{"num_hidden_layers": 10, "hidden_size": 640, "num_attention_heads": 10, "num_key_value_heads": 10, "head_dim": 64, "intermediate_size": 2560, "vocab_size": 16384, "hidden_act": "gelu", "norm": "layernorm", "norm_place": "pre", "norm_eps": 1e-05, "positions": "rope", "rope_theta": 500000.0, "rope_fraction": 0.25, "qk_norm": true, "attn_scale": 0.125, "bias": "all", "tie_word_embeddings": false, "parallel_block": true, "init": "orth", "init_std_qkv": 0.0186, "init_std_o": 0.0, "init_std_up": 0.0186, "init_std_down": 0.0, "optimizer": "adamw", "learning_rate": 0.000699, "lr_mult_qkv": 0.5, "beta1": 0.9, "beta2": 0.99, "lr_head": 0.00567, "max_grad_norm": 0.5, "warmup_steps": 294, "schedule": "cos", "final_lr_fraction": 0.1, "batch_tokens": 65536, "max_seq_len": 2048, "doc_mask": false, "train_tokens": 477100000, "max_steps": 7280, "dataset": "wikipedia_en"}
Each number is 50 + 12 x the weight over its row's rms, rounded and kept within 0 to 99. Layers, rows and columns count from 0. The size before them is the row's rms in percent of the matrix's.

# layer 6 MLP down (transposed), 2560x640, rms 0.0307, rows 1598-1625, columns 0-127
100:48 36 65 51 41 69 51 47 40 35 54 49 43 53 55 45 77 45 56 50 71 51 63 42 50 47 52 48 44 43 72 57 59 32 55 72 46 50 35 34 50 42 27 43 41 58 27 54 48 42 51 34 47 36 51 51 69 35 46 40 39 53 45 42 61 53 47 39 57 72 46 64 55 64 43 55 41 52 51 49 73 60 50 40 46 42 44 49 45 53 47 53 38 23 68 68 56 36 55 59 38 51 49 45 48 53 41 67 52 14 56 50 46 55 41 81 43 56 67 44 51 45 28 67 37 30 53 64
085:66 54 38 61 64 49 53 23 48 48 55 67 57 52 46 52 53 58 48 56 44 35 29 65 60 56 52 47 49 64 46 63 64 52 43 36 33 55 45 55 57 50 45 57 41 57 63 54 33 58 61 43 60 44 51 70 53 66 38 61 43 65 65 50 58 82 60 38 53 47 45 53 41 52 45 41 63 43 31 60 44 74 46 44 46 57 65 40 50 63 39 44 38 39 46 53 44 51 41 63 26 58 76 26 53 59 29 49 52 70 34 55 58 54 56 39 50 35 43 57 42 62 45 41 74 57 49 54
093:73 61 53 37 50 42 37 42 59 41 21 55 38 61 58 61 58 49 49 49 67 47 66 65 64 56 41 59 33 74 48 64 45 52 59 68 55 51 50 44 67 51 51 37 45 42 46 42 48 46 38 22 52 35 46 52 32 40 42 33 56 49 65 48 59 63 67 40 60 51 51 55 61 46 42 50 67 59 43 28 59 48 58 35 46 65 37 53 61 43 63 13 41 54 34 32 33 53 60 73 47 54 53 60 35 53 44 42 53 50 55 47 60 34 63 64 47 39 53 42 40 62 35 48 31 48 55 69
107:65 23 68 55 45 49 39 78 34 41 41 37 57 53 54 44 64 67 60 74 38 63 64 54 49 53 71 51 32 58 50 60 59 66 51 35 54 55 43 68 48 45 25 45 62 64 51 43 46 45 53 53 37 50 61 52 52 61 47 45 60 39 45 59 65 55 48 61 55 52 43 18 46 43 42 49 65 49 61 63 75 37 36 55 53 41 59 59 44 47 39 71 44 61 37 75 43 47 56 47 46 46 53 55 59 54 38 64 38 38 31 18 43 41 66 56 38 30 96 63 68 58 48 47 52 67 36 37
093:48 48 54 65 37 45 55 41 50 43 28 53 59 54 44 32 53 49 41 67 66 38 31 56 40 59 54 86 49 36 52 56 44 37 47 49 44 52 51 57 32 42 53 24 50 39 42 53 67 60 48 51 61 59 67 24 47 56 46 57 31 40 53 53 76 49 56 66 27 59 68 35 14 25 54 47 33 53 51 15 44 47 47 54 40 65 35 50 55 66 38 57 38 65 66 59 69 73 58 41 41 60 33 44 44 50 62 49 27 44 60 57 55 61 65 78 51 45 60 51 40 47 51 49 58 63 41 64
101:34 41 35 62 69 47 56 32 47 45 48 53 49 35 61 43 57 42 45 13 50 61 47 46 60 58 40 50 56 57 67 33 48 66 25 58 46 71 55 40 54 56 52 73 59 71 56 44 40 56 49 39 36 49 52 59 41 36 43 57 77 46 52 37 39 47 50 46 48 77 57 50 50 15 51 63 28 48 57 56 64 78 49 53 39 47 37 41 38 53 40 29 50 50 50 28 59 43 59 38 68 57 50 58 39 68 45 60 37 63 43 44 55 64 51 43 56 55 29 69 48 56 48 65 47 38 56 57
106:41 31 73 66 47 49 44 47 38 46 39 57 46 47 68 43 60 54 56 61 39 52 46 64 30 29 45 51 50 40 47 47 51 17 64 74 54 49 58 62 56 36 58 37 34 53 50 45 57 62 57 57 53 44 66 40 55 46 69 64 43 61 61 49 39 50 54 64 50 68 51 61 42 33 55 37 39 40 21 53 55 47 49 57 53 50 52 52 38 35 65 40 59 46 47 44 34 69 35 63 64 52 57 43 73 33 57 54 58 60 58 34 31 62 55 53 45 63 24 59 60 59 46 70 49 49 61 49
107:49 85 56 52 58 53 56 60 46 52 42 64 68 30 75 53 42 60 54 62 44 53 76 48 23 43 55 65 55 72 38 42 51 40 57 76 51 44 36 60 62 52 52 56 61 38 57 37 61 50 38 21 22 52 52 47 73 53 46 52 41 27 59 55 59 41 43 70 37 34 61 50 81 31 41 61 61 52 54 33 50 41 46 47 50 63 33 26 61 52 31 48 56 25 24 33 49 24 53 65 49 57 43 68 32 30 45 49 43 54 31 43 54 58 49 42 47 65 42 35 67 51 35 59 30 71 55 47
083:28 53 43 22 51 50 74 50 38 57 44 52 76 42 59 49 68 59 38 41 72 45 47 69 49 48 56 26 47 50 47 39 54 57 52 50 50 48 35 47 29 55 53 44 66 57 57 65 12 71 75 44 60 50 35 45 37 49 65 35 54 47 38 54 43 46 34 36 57 60 62 41 42 38 39 70 41 39 31 30 33 58 65 51 63 26 64 39 51 54 75 53 34 41 49 13 65 64 44 49 39 46 65 40 50 60 25 47 27 56 57 56 32 61 54 48 54 72 46 30 57 47 64 30 67 49 46 13
098:54 47 55 36 30 50 53 49 60 41 57 55 52 27 36 42 84 27 43 40 56 44 36 63 57 50 42 41 71 33 61 41 43 41 55 36 82 77 37 41 58 63 54 52 49 57 48 54 33 64 36 49 64 48 53 50 46 64 60 48 40 43 46 54 41 42 47 42 48 51 40 38 48 63 45 46 52 60 59 51 46 49 67 52 62 44 38 73 55 63 62 48 47 62 36 41 54 64 42 55 52 75 29 46 58 61 29 52 47 48 50 53 59 58 43 50 44 35 53 59 26 54 47 49 63 40 23 27
098:66 38 43 42 56 55 36 61 49 53 42 24 43 68 60 58 44 34 61 61 58 34 44 60 52 39 50 37 50 50 57 69 67 23 39 63 44 53 46 39 72 47 49 33 53 51 56 41 44 50 54 34 39 43 37 57 68 50 45 52 70 47 60 41 39 46 53 33 20 27 65 66 42 37 37 47 39 56 66 31 46 34 28 57 35 65 42 43 62 60 57 53 44 50 48 44 39 59 52 48 59 57 54 69 58 31 58 54 52 65 58 52 40 71 68 67 28 41 39 48 18 29 63 56 59 50 31 50
093:45 66 60 37 59 67 72 62 54 57 52 56 45 46 55 55 53 45 43 57 79 54 37 50 36 66 50 48 33 30 35 41 55 29 49 56 53 60 50 43 73 69 67 41 48 47 55 38 43 61 56 50 65 35 36 54 41 43 29 63 52 22 54 35 69 63 42 52 71 54 55 30 50 61 43 40 56 65 31 45 45 42 55 31 69 58 50 61 64 56 32 42 35 54 49 29 54 41 37 57 61 55 40 35 42 52 49 70 55 51 58 42 58 28 64 58 42 58 72 44 40 62 51 51 50 66 54 28
109:27 38 31 52 41 55 54 52 54 52 67 58 49 69 59 57 36 40 38 55 52 52 36 52 63 52 30 65 64 26 41 54 53 48 38 64 62 53 51 43 57 63 67 64 33 54 43 54 51 47 56 59 40 52 42 43 21 52 50 52 35 61 53 58 43 47 49 42 62 51 60 38 20 33 55 51 29 49 55 43 57 45 43 19 60 39 74 64 60 43 43 47 79 57 34 48 54 41 41 53 37 43 48 49 48 50 42 62 24 57 46 45 52 60 64 44 64 49 59 55 57 53 54 49 53 16 38 43
093:57 38 44 26 60 56 48 39 45 39 68 35 56 46 52 53 59 55 44 45 31 43 39 43 52 38 48 48 40 64 51 56 53 50 37 52 67 57 38 61 38 51 72 77 70 55 45 48 70 56 47 44 49 52 54 52 42 56 40 38 41 48 36 49 59 58 53 47 56 53 23 72 56 55 58 50 82 46 64 48 37 48 42 61 55 47 42 61 31 55 34 49 36 44 57 40 68 49 62 35 63 70 41 60 57 46 37 54 58 51 55 63 37 37 59 42 59 56 50 39 46 63 65 40 34 39 52 48
092:49 56 41 53 51 39 65 47 36 55 56 77 82 34 67 43 43 59 32 62 59 34 44 42 49 45 38 30 60 55 54 28 40 62 60 80 38 49 45 50 60 46 63 50 39 61 52 62 51 62 66 52 54 30 52 69 41 37 73 35 56 35 55 69 46 54 38 47 47 49 29 63 55 39 38 52 43 69 34 50 69 85 76 43 49 24 70 26 44 47 54 42 43 59 35 33 70 63 34 63 61 60 40 56 30 69 58 55 38 52 54 53 31 58 38 47 65 54 47 59 54 46 34 35 58 52 69 49
092:34 40 40 37 60 48 55 53 49 47 54 51 50 68 43 42 60 73 65 60 52 50 56 32 53 47 50 42 40 41 36 45 55 76 33 53 55 70 39 74 40 68 27 53 66 52 46 52 61 66 61 39 46 51 74 69 46 51 44 44 62 72 51 47 48 47 66 38 43 49 45 27 64 38 64 27 51 28 40 29 53 47 39 42 57 51 60 63 82 52 65 40 59 57 15 55 65 44 44 57 41 45 43 53 59 50 71 67 50 50 31 57 32 48 52 51 39 64 67 72 42 47 47 27 37 51 40 51
088:74 56 56 49 60 38 59 55 39 42 58 55 52 50 40 30 48 48 37 26 53 53 50 44 61 43 59 64 73 78 43 77 33 54 62 42 60 42 52 66 49 44 47 45 59 27 67 46 55 85 37 45 54 57 59 32 32 62 43 45 44 44 50 67 50 56 39 51 32 54 47 26 59 36 27 50 74 67 61 42 62 22 73 50 44 41 55 57 47 63 76 55 49 45 38 58 52 48 47 66 49 47 65 56 48 30 53 65 59 36 34 32 38 62 62 73 51 48 48 48 51 44 39 56 51 53 67 60
097:75 48 20 52 60 72 45 78 55 59 42 56 50 48 44 49 64 38 71 49 53 74 62 65 49 39 54 57 39 53 57 47 53 46 56 49 63 28 40 72 46 53 52 63 35 22 58 59 52 56 37 52 55 49 35 50 18 54 45 17 47 33 38 62 47 59 61 65 45 59 65 72 46 44 39 50 36 68 54 87 35 39 74 32 50 45 40 38 67 57 56 42 41 53 40 36 48 47 50 40 55 31 48 36 47 45 43 40 44 37 58 37 33 48 63 28 35 36 62 63 53 72 54 41 39 61 65 63
102:51 63 54 37 54 42 57 40 46 62 36 52 62 64 51 53 28 35 52 45 51 36 61 51 46 51 61 55 66 65 48 58 63 48 38 49 51 56 34 70 50 55 49 39 41 39 49 64 63 56 51 42 53 51 46 37 42 44 60 34 76 46 74 56 72 41 35 63 51 76 42 68 41 44 43 43 56 63 69 37 43 54 58 55 50 38 64 50 52 57 52 35 55 51 52 45 57 66 40 52 57 50 53 50 60 35 59 54 49 37 56 29 63 59 40 72 47 33 53 66 40 47 63 75 39 70 63 45
092:62 51 48 33 61 62 45 40 52 52 50 55 61 56 55 68 50 41 53 40 48 58 35 45 62 65 62 52 40 60 40 38 47 60 56 50 44 45 48 52 44 65 59 34 56 32 53 48 47 52 61 38 18 44 42 57 63 34 53 49 60 47 57 48 45 62 52 58 39 64 53 68 69 67 30 36 40 53 30 58 32 41 70 51 35 49 64 49 35 57 43 24 42 54 45 43 53 73 57 52 49 56 73 28 61 60 60 53 36 45 17 60 36 47 29 78 66 60 38 50 53 41 54 31 26 50 56 31
119:65 54 39 60 75 47 59 34 54 42 63 56 53 64 36 59 36 52 27 49 50 33 58 52 52 38 70 52 28 53 61 45 60 59 55 46 59 17 48 40 51 51 37 54 60 27 46 48 81 25 45 73 43 70 52 59 38 61 56 49 46 41 37 48 61 54 48 54 47 46 37 58 51 64 34 65 55 56 45 54 51 46 43 58 50 41 46 55 62 77 32 38 38 54 38 49 49 45 46 38 48 60 36 48 42 49 48 64 73 54 52 57 63 63 43 63 44 43 54 45 44 60 36 46 45 43 27 37
103:64 38 45 35 64 58 53 55 58 50 64 49 42 49 45 66 53 67 44 39 45 34 44 36 55 47 51 36 43 52 56 03 53 66 61 45 46 41 47 35 60 69 51 52 62 37 60 37 48 50 67 15 40 44 46 65 47 47 56 55 53 41 48 44 47 67 53 50 43 50 72 49 40 79 37 49 51 45 69 44 65 34 55 73 48 44 51 52 49 20 46 47 54 43 40 32 50 45 48 43 52 58 48 58 57 46 58 80 43 61 58 55 37 74 47 69 38 52 46 38 48 62 60 42 64 28 30 63
107:57 55 44 50 43 37 70 47 47 52 50 57 53 35 41 56 50 57 47 34 35 55 50 37 32 57 75 34 55 60 60 59 49 70 42 46 57 41 44 48 47 44 46 41 53 50 49 42 27 58 43 29 36 65 54 49 52 44 45 37 76 45 40 59 62 31 51 78 59 64 61 42 55 54 55 41 59 54 57 19 85 63 42 64 54 49 52 37 56 39 30 57 51 41 51 67 51 51 48 58 44 46 67 48 41 58 68 37 57 37 44 65 55 52 54 46 58 63 57 36 38 53 45 35 48 56 59 64
087:47 57 39 46 54 43 51 52 37 61 35 32 65 46 63 44 52 53 43 52 54 25 53 56 67 33 42 40 50 45 66 47 57 37 77 40 72 56 48 63 48 49 45 37 60 44 44 41 52 43 79 30 45 63 52 68 44 52 56 38 48 29 54 68 50 58 71 44 32 50 64 55 63 51 26 56 58 60 53 32 49 49 63 51 62 41 39 53 67 32 44 31 45 53 46 34 70 64 71 70 22 55 48 83 71 39 48 40 57 48 49 40 54 46 60 59 47 66 60 53 46 41 60 41 38 40 59 50
100:86 49 45 30 46 40 47 59 35 51 37 37 45 66 58 45 61 35 44 41 57 31 46 51 68 65 66 60 39 73 41 64 40 68 42 46 50 44 65 44 40 57 48 42 54 48 66 58 58 36 45 52 36 50 46 52 48 59 53 40 46 53 59 62 66 77 61 61 41 48 52 74 60 44 62 42 57 61 41 32 17 59 49 53 43 61 57 43 49 44 45 57 33 39 46 47 44 49 42 40 52 30 56 34 53 41 44 48 38 45 41 61 47 54 69 47 67 54 48 48 54 41 53 82 82 80 39 40
098:18 58 39 57 63 55 68 32 46 42 45 55 48 65 59 51 34 44 67 28 63 47 37 44 32 51 41 63 63 31 55 39 61 19 53 58 63 49 65 66 34 34 67 44 40 86 56 51 62 55 35 63 63 50 55 45 41 57 46 83 61 46 37 52 41 43 38 66 47 49 49 39 29 56 61 45 49 46 47 45 51 49 45 38 40 61 42 46 54 63 55 55 60 54 17 61 61 51 61 65 44 57 42 42 37 63 37 39 37 51 48 23 36 44 47 44 58 55 33 62 93 44 51 54 52 56 55 37
083:43 56 59 65 58 39 59 34 68 38 61 61 61 42 34 43 32 73 36 14 44 44 54 49 52 57 65 60 57 51 54 38 53 58 34 51 64 52 40 77 37 35 36 38 65 61 66 59 48 37 38 35 70 24 42 35 67 65 53 41 50 39 52 61 55 65 53 46 30 39 60 54 42 50 51 47 58 50 54 55 52 34 68 60 58 46 42 43 33 66 41 67 56 42 45 56 44 37 43 28 25 58 64 35 62 37 38 50 43 48 51 53 58 55 55 53 62 52 58 41 42 46 63 51 63 38 60 45
111:48 38 31 42 49 47 56 42 48 50 68 57 27 58 41 53 63 54 48 41 54 44 49 59 56 44 60 45 26 39 37 50 50 47 75 50 65 65 39 55 50 54 37 45 49 54 43 67 66 36 56 47 39 44 51 68 44 47 25 61 22 33 40 47 37 52 58 38 71 67 67 28 26 71 60 60 59 40 60 30 44 49 59 66 56 55 50 42 35 42 48 26 47 56 60 34 69 53 41 59 41 38 32 37 38 69 77 47 57 39 81 62 36 51 49 44 48 40 56 86 59 58 47 38 47 49 52 60
# layer 6 MLP up, 2560x640, rms 0.0319, rows 1599-1625, columns 0-127
087:71 48 63 53 29 60 35 56 59 59 40 32 47 40 35 50 55 67 56 51 20 25 52 67 60 54 56 40 57 69 46 42 52 42 38 50 52 52 52 61 58 50 50 60 63 58 67 49 64 44 46 57 50 45 61 53 48 64 59 51 64 28 38 65 56 40 44 60 50 45 64 60 38 43 80 53 53 50 50 57 76 21 44 47 44 48 43 69 25 37 46 36 48 51 39 47 41 52 43 61 64 52 16 56 48 35 64 49 44 53 52 47 69 57 45 64 46 53 47 27 50 50 50 45 25 43 55 55
093:39 84 97 60 48 57 71 32 47 52 55 38 69 58 38 44 41 64 59 49 26 40 61 73 50 59 56 38 54 62 58 50 35 43 41 55 51 61 56 39 64 69 68 57 61 67 51 63 44 37 40 60 67 50 49 30 59 73 52 50 56 69 44 41 51 34 35 43 25 20 48 30 43 49 50 50 57 45 52 66 56 37 36 68 72 46 38 46 44 67 41 63 53 67 51 63 62 76 51 41 44 53 61 33 75 50 39 66 48 54 51 47 52 48 60 35 44 48 48 45 35 30 44 43 46 31 57 37
102:72 40 51 56 49 61 44 43 42 43 56 77 57 41 37 50 27 59 64 34 51 56 46 64 17 62 57 44 63 53 38 64 52 33 41 57 20 74 77 50 49 54 76 45 25 33 52 45 31 63 65 58 38 34 70 51 42 55 59 55 25 47 52 40 52 48 71 48 60 39 59 57 46 40 55 34 57 66 64 58 55 54 46 42 50 73 84 59 25 54 61 57 44 54 26 53 48 56 54 54 43 48 29 61 46 79 47 28 54 44 48 69 63 27 47 56 54 62 32 39 37 29 41 54 52 43 48 45
094:37 46 70 54 50 36 48 44 56 55 50 26 44 47 50 65 25 46 86 35 47 44 48 50 44 54 55 57 51 40 51 35 66 65 39 60 55 49 35 47 33 36 45 42 47 51 68 51 46 58 62 45 45 12 50 66 61 51 70 81 47 72 48 52 48 51 49 47 40 20 60 41 73 73 25 76 36 32 63 50 70 48 51 47 45 68 36 43 50 41 27 30 59 51 39 40 46 53 61 39 46 50 70 45 49 32 56 61 75 49 41 43 43 53 66 28 34 49 38 56 60 52 38 40 40 70 60 70
101:56 65 54 31 69 54 25 52 53 56 44 50 60 47 25 62 61 51 42 40 54 61 55 55 44 38 45 32 43 59 45 52 61 52 59 40 40 47 49 60 51 58 46 64 59 54 47 50 53 40 67 36 53 35 50 50 29 53 53 40 46 62 48 53 55 39 63 47 55 46 61 59 54 45 51 53 62 63 41 38 57 45 43 39 38 58 58 51 45 45 47 50 40 47 45 47 46 47 43 32 70 52 45 64 44 62 48 53 61 26 35 42 47 43 68 61 58 44 49 39 38 54 68 56 42 55 55 53
106:61 35 41 43 56 46 43 46 58 47 44 60 67 63 18 29 39 44 55 39 56 41 37 43 83 49 64 46 45 59 81 42 61 87 51 55 55 54 49 54 58 52 51 30 55 52 62 82 35 46 25 57 56 39 31 58 62 41 46 44 42 45 31 59 61 27 48 37 53 36 53 55 75 66 41 56 60 39 42 55 47 47 49 39 49 44 53 57 51 60 69 47 50 36 82 52 41 64 87 23 43 35 54 65 60 55 48 49 51 27 49 70 57 61 53 69 64 54 50 56 47 54 54 31 49 56 18 64
106:56 49 41 46 44 71 28 40 43 43 41 52 59 40 35 54 61 53 37 58 57 50 51 47 88 59 78 71 46 50 39 57 52 68 52 51 70 42 69 43 40 45 63 34 47 45 62 50 44 55 56 66 40 61 69 44 38 62 38 41 35 61 53 26 44 55 41 43 32 41 38 31 33 73 33 69 47 54 53 49 50 44 55 73 59 57 53 45 53 48 36 60 82 57 54 62 43 71 47 50 42 57 33 43 56 46 63 53 56 41 36 46 53 50 45 53 43 57 52 56 53 53 53 52 47 49 37 68
090:49 62 44 60 56 47 45 49 55 57 62 37 52 64 27 51 32 48 48 46 27 44 65 46 61 47 63 67 42 52 50 65 49 54 61 49 64 57 57 70 58 43 48 52 46 49 46 27 77 46 34 46 30 55 60 55 61 70 48 48 38 43 38 43 67 36 63 64 40 44 52 45 52 53 60 57 56 59 50 89 54 48 45 36 59 52 42 44 58 52 36 50 55 72 48 68 54 55 58 64 39 61 38 54 57 51 70 26 52 31 45 41 53 48 52 53 37 54 63 83 37 50 45 52 44 53 49 79
099:42 58 44 51 55 51 56 53 43 66 57 39 53 54 65 55 44 53 32 60 42 62 44 47 57 64 65 64 32 50 57 50 69 72 46 44 47 49 47 50 35 55 42 43 63 48 53 49 59 59 53 42 43 52 38 36 61 39 53 37 31 48 46 60 49 58 19 44 48 44 60 61 66 44 48 48 34 64 61 63 49 67 46 67 40 57 35 48 43 42 41 51 67 30 54 38 47 39 60 41 50 45 71 66 62 41 40 63 48 52 64 48 41 46 63 64 35 45 57 49 32 45 53 39 30 62 58 54
099:56 58 44 49 46 45 36 52 57 31 48 61 54 32 46 54 42 70 56 33 53 51 43 57 35 72 54 37 52 51 53 47 46 80 52 47 52 79 40 57 49 53 61 63 64 31 64 67 33 68 55 52 77 50 53 59 58 65 66 20 65 45 50 69 61 46 60 56 50 40 51 56 49 68 48 56 69 43 55 52 53 58 87 56 66 51 43 53 38 50 55 51 57 61 53 49 49 43 37 56 45 37 45 34 59 48 50 47 39 43 76 50 69 44 38 49 51 54 63 44 72 64 45 37 61 55 46 54
098:58 60 59 64 60 52 45 42 36 65 45 30 43 54 44 50 60 49 64 65 32 50 48 48 65 36 49 67 67 60 49 58 41 59 52 34 43 87 58 39 26 47 40 51 53 40 37 66 59 47 50 32 35 61 75 48 62 44 49 48 43 71 56 48 49 56 49 39 55 55 54 46 50 58 51 62 59 54 64 56 49 76 44 58 31 39 75 46 53 54 52 66 66 56 52 69 48 53 50 45 58 71 34 60 50 38 42 29 42 42 35 58 49 69 38 54 45 29 23 59 41 47 46 34 31 38 44 57
110:54 53 77 49 74 61 42 57 48 31 63 48 46 28 56 34 62 56 69 64 70 47 56 54 49 64 71 59 55 54 45 35 48 64 52 43 50 61 42 66 41 51 31 20 50 47 53 51 62 73 37 46 53 46 68 45 61 60 42 42 50 57 45 42 58 52 64 62 37 50 57 40 45 63 42 41 75 52 74 55 34 46 74 51 55 42 45 51 35 46 53 67 59 69 55 27 44 42 37 60 17 44 22 70 51 90 30 50 65 57 45 58 49 69 54 57 59 37 46 41 43 39 53 64 45 57 56 60
092:51 46 35 68 45 30 56 54 40 49 42 49 38 67 68 54 56 43 70 67 56 61 43 73 52 55 48 55 60 51 62 56 63 69 47 44 59 63 84 50 46 47 48 27 36 35 49 56 54 39 68 76 52 63 51 34 47 60 54 46 54 52 43 49 35 57 53 33 75 48 76 44 41 60 51 55 45 60 47 58 51 70 63 47 45 39 51 29 54 43 50 54 75 74 50 46 60 53 47 54 54 44 53 37 35 60 57 38 59 45 30 44 61 40 62 41 43 47 58 47 47 42 36 64 61 56 49 55
092:52 55 62 55 52 40 35 43 49 56 51 28 41 65 35 38 65 44 83 42 51 56 37 60 44 62 66 48 63 66 47 63 54 49 35 50 63 51 59 46 45 43 22 25 52 37 46 47 41 40 25 30 45 43 61 38 52 83 41 51 46 63 37 48 63 45 72 60 38 64 62 30 38 54 48 47 60 35 52 59 49 36 39 46 52 79 57 69 53 47 51 53 61 46 60 69 47 53 47 38 34 69 47 35 76 51 47 36 64 57 36 59 90 48 54 48 40 46 31 40 49 51 42 81 47 42 57 70
095:51 63 59 53 44 36 44 45 43 43 61 48 43 46 56 53 36 43 41 55 39 46 48 64 63 63 81 38 66 57 51 64 55 19 34 57 45 48 61 46 48 34 52 84 53 50 52 51 22 44 41 70 59 41 48 36 46 40 69 53 46 47 44 49 52 55 42 47 45 26 42 46 43 55 48 72 54 85 62 67 49 52 55 66 60 44 41 58 24 35 37 66 46 49 52 58 43 68 42 53 49 48 73 54 50 39 48 26 46 40 31 40 59 57 63 50 41 43 49 31 44 29 54 60 64 42 56 52
094:57 63 47 52 39 58 57 47 36 70 59 68 43 40 50 55 61 57 50 66 42 20 57 54 43 70 47 44 54 44 39 58 64 67 32 62 44 74 44 58 53 57 52 56 37 67 51 60 44 47 58 48 53 51 57 36 43 58 65 52 65 41 54 46 53 29 55 53 41 39 40 57 58 70 58 30 36 40 64 60 22 42 52 46 58 59 69 73 36 32 60 60 50 46 68 37 36 63 34 55 49 37 44 47 45 36 56 32 61 61 36 75 46 43 50 44 43 46 43 42 58 62 69 47 44 64 50 45
092:53 63 83 32 44 37 25 31 44 69 46 36 58 32 25 21 67 58 41 64 49 58 49 29 57 59 74 49 45 58 31 48 78 44 56 47 43 40 52 39 48 39 47 40 75 68 51 41 08 56 61 35 43 54 60 50 74 46 52 46 51 65 63 45 50 52 36 44 52 20 52 50 53 44 37 59 79 47 55 50 62 44 54 55 61 51 46 66 45 30 51 71 57 49 36 34 75 47 46 56 54 68 49 76 61 52 53 45 49 46 44 56 55 62 45 72 70 48 38 55 27 60 42 42 55 50 50 35
099:64 37 36 54 38 52 66 55 40 47 48 63 63 33 60 60 54 73 38 56 52 38 52 55 45 48 52 39 31 69 43 47 53 79 55 47 45 48 60 55 62 39 60 46 62 23 46 69 27 41 51 73 52 40 64 59 59 55 59 52 53 45 38 59 59 52 56 33 16 45 56 27 42 47 50 35 49 70 54 56 44 52 56 64 32 59 58 77 38 54 68 67 35 52 65 62 57 51 37 58 56 63 37 64 55 62 18 54 57 37 56 69 49 52 57 46 59 50 39 43 42 39 65 40 54 47 53 40
092:69 49 64 63 51 40 46 40 47 56 68 19 46 50 68 39 72 81 69 53 30 47 38 15 33 37 47 36 66 47 47 50 74 46 61 52 38 51 59 37 44 50 39 31 65 44 52 47 91 47 19 37 50 45 60 45 50 74 50 38 35 74 46 20 59 38 50 50 70 34 71 48 38 49 69 47 60 42 46 69 64 31 57 73 47 53 43 57 46 44 38 61 69 64 51 50 59 55 65 64 51 66 50 70 47 49 20 49 50 43 50 53 66 37 41 64 25 64 38 49 39 45 31 69 53 50 51 48
110:55 44 65 46 14 48 45 35 51 28 54 36 51 43 14 61 46 47 70 68 29 45 51 54 40 41 60 60 73 57 46 38 49 44 37 62 39 64 43 51 48 47 57 32 60 61 37 42 28 47 62 42 58 39 47 48 72 74 73 47 41 71 59 38 57 63 60 50 31 53 52 41 68 52 46 63 44 63 44 63 32 43 41 45 38 74 52 35 70 50 65 78 45 59 44 68 44 60 47 53 43 33 64 38 58 44 50 44 57 75 45 56 56 49 28 64 42 62 34 55 39 50 55 53 51 54 54 57
104:58 34 36 56 45 31 32 38 13 37 39 51 62 39 55 58 38 54 58 41 38 51 27 72 53 78 60 28 54 43 43 65 38 62 54 45 22 41 45 46 51 53 50 52 48 49 50 27 41 66 43 70 49 40 55 19 65 61 67 37 62 42 52 52 49 48 42 65 33 40 44 47 54 62 49 62 56 61 52 61 40 40 64 49 63 70 59 52 44 66 41 51 49 44 62 54 48 59 49 52 24 51 66 23 49 51 43 35 41 45 54 59 61 47 46 64 64 41 22 60 59 40 46 58 69 55 43 37
101:48 52 68 52 61 51 34 41 40 76 52 55 59 51 53 39 60 44 72 72 53 53 37 57 47 47 58 48 57 73 46 55 58 51 40 46 41 69 65 44 40 55 55 60 43 54 51 40 70 56 51 47 35 46 37 51 45 49 44 52 47 54 58 36 61 64 67 35 60 49 51 60 46 66 48 60 50 53 50 40 36 55 32 41 46 69 57 45 55 47 58 62 63 46 41 39 44 53 44 46 68 41 43 19 48 52 31 53 57 48 38 66 52 63 42 42 64 45 44 38 34 69 42 66 52 44 55 71
095:58 63 48 67 37 72 54 64 43 46 57 56 51 42 21 49 47 50 49 51 61 48 49 61 42 71 39 73 70 39 46 69 48 66 47 49 60 54 45 48 55 22 57 35 46 45 62 59 62 45 34 61 38 52 62 29 58 47 37 61 50 80 33 51 51 38 50 67 65 32 46 49 47 63 65 42 42 33 59 56 59 47 48 74 57 59 46 72 21 48 32 57 71 58 56 55 38 39 57 48 54 45 51 54 40 34 35 34 63 41 58 51 58 49 59 58 57 41 51 55 33 33 42 51 50 36 40 54
099:46 64 56 47 54 59 57 29 58 40 51 54 78 49 40 34 31 55 45 46 23 44 51 45 45 46 56 46 57 50 52 40 52 63 59 43 40 60 40 67 40 37 43 47 44 28 45 53 54 62 57 50 47 45 39 61 51 46 51 56 59 81 44 57 45 39 49 31 63 65 40 57 51 68 45 41 60 50 59 39 60 54 50 62 59 33 49 46 70 74 67 45 54 40 38 48 52 63 57 56 33 59 45 40 40 48 61 51 49 53 54 50 44 63 47 62 24 57 55 50 42 73 23 47 44 46 52 47
098:59 67 55 43 45 35 35 52 54 75 58 43 52 53 74 67 56 68 48 48 32 46 49 54 36 70 58 34 45 44 38 64 67 55 41 53 55 27 48 47 65 41 42 61 54 42 36 34 39 54 56 34 40 48 59 59 57 55 52 36 42 40 64 37 46 64 45 40 51 40 55 64 66 17 54 58 47 54 48 46 54 54 65 82 48 61 66 64 63 19 53 52 68 76 35 21 40 64 58 62 42 32 62 40 51 43 45 57 58 60 52 56 71 46 42 51 53 30 47 43 33 49 70 57 57 48 59 39
093:58 41 48 35 34 43 51 57 44 69 41 44 46 44 54 66 61 45 65 80 45 55 64 51 52 61 51 33 60 61 47 62 43 46 57 55 48 45 51 31 45 50 55 56 42 42 56 40 48 69 67 61 24 49 57 57 27 42 39 46 32 53 75 37 44 66 74 51 58 59 51 61 65 55 62 61 57 60 44 48 64 55 47 41 37 42 62 41 67 36 63 44 32 66 76 54 43 45 59 71 68 27 52 58 35 67 41 29 59 48 33 53 30 53 53 36 49 30 61 57 48 51 60 63 41 54 51 43
105:43 42 55 58 52 48 30 61 56 33 38 31 48 65 43 81 46 33 58 73 37 43 56 43 69 59 46 49 51 65 37 57 68 52 62 61 72 74 49 47 59 76 56 46 45 41 37 32 41 63 44 53 40 55 69 33 52 76 50 51 72 57 48 42 64 54 43 61 46 63 53 51 62 60 54 37 53 49 45 69 45 42 42 48 40 62 40 33 48 58 44 36 36 48 59 51 44 31 67 46 52 45 66 27 54 42 19 53 62 73 29 48 57 56 56 48 59 45 58 55 53 74 65 85 56 62 52 38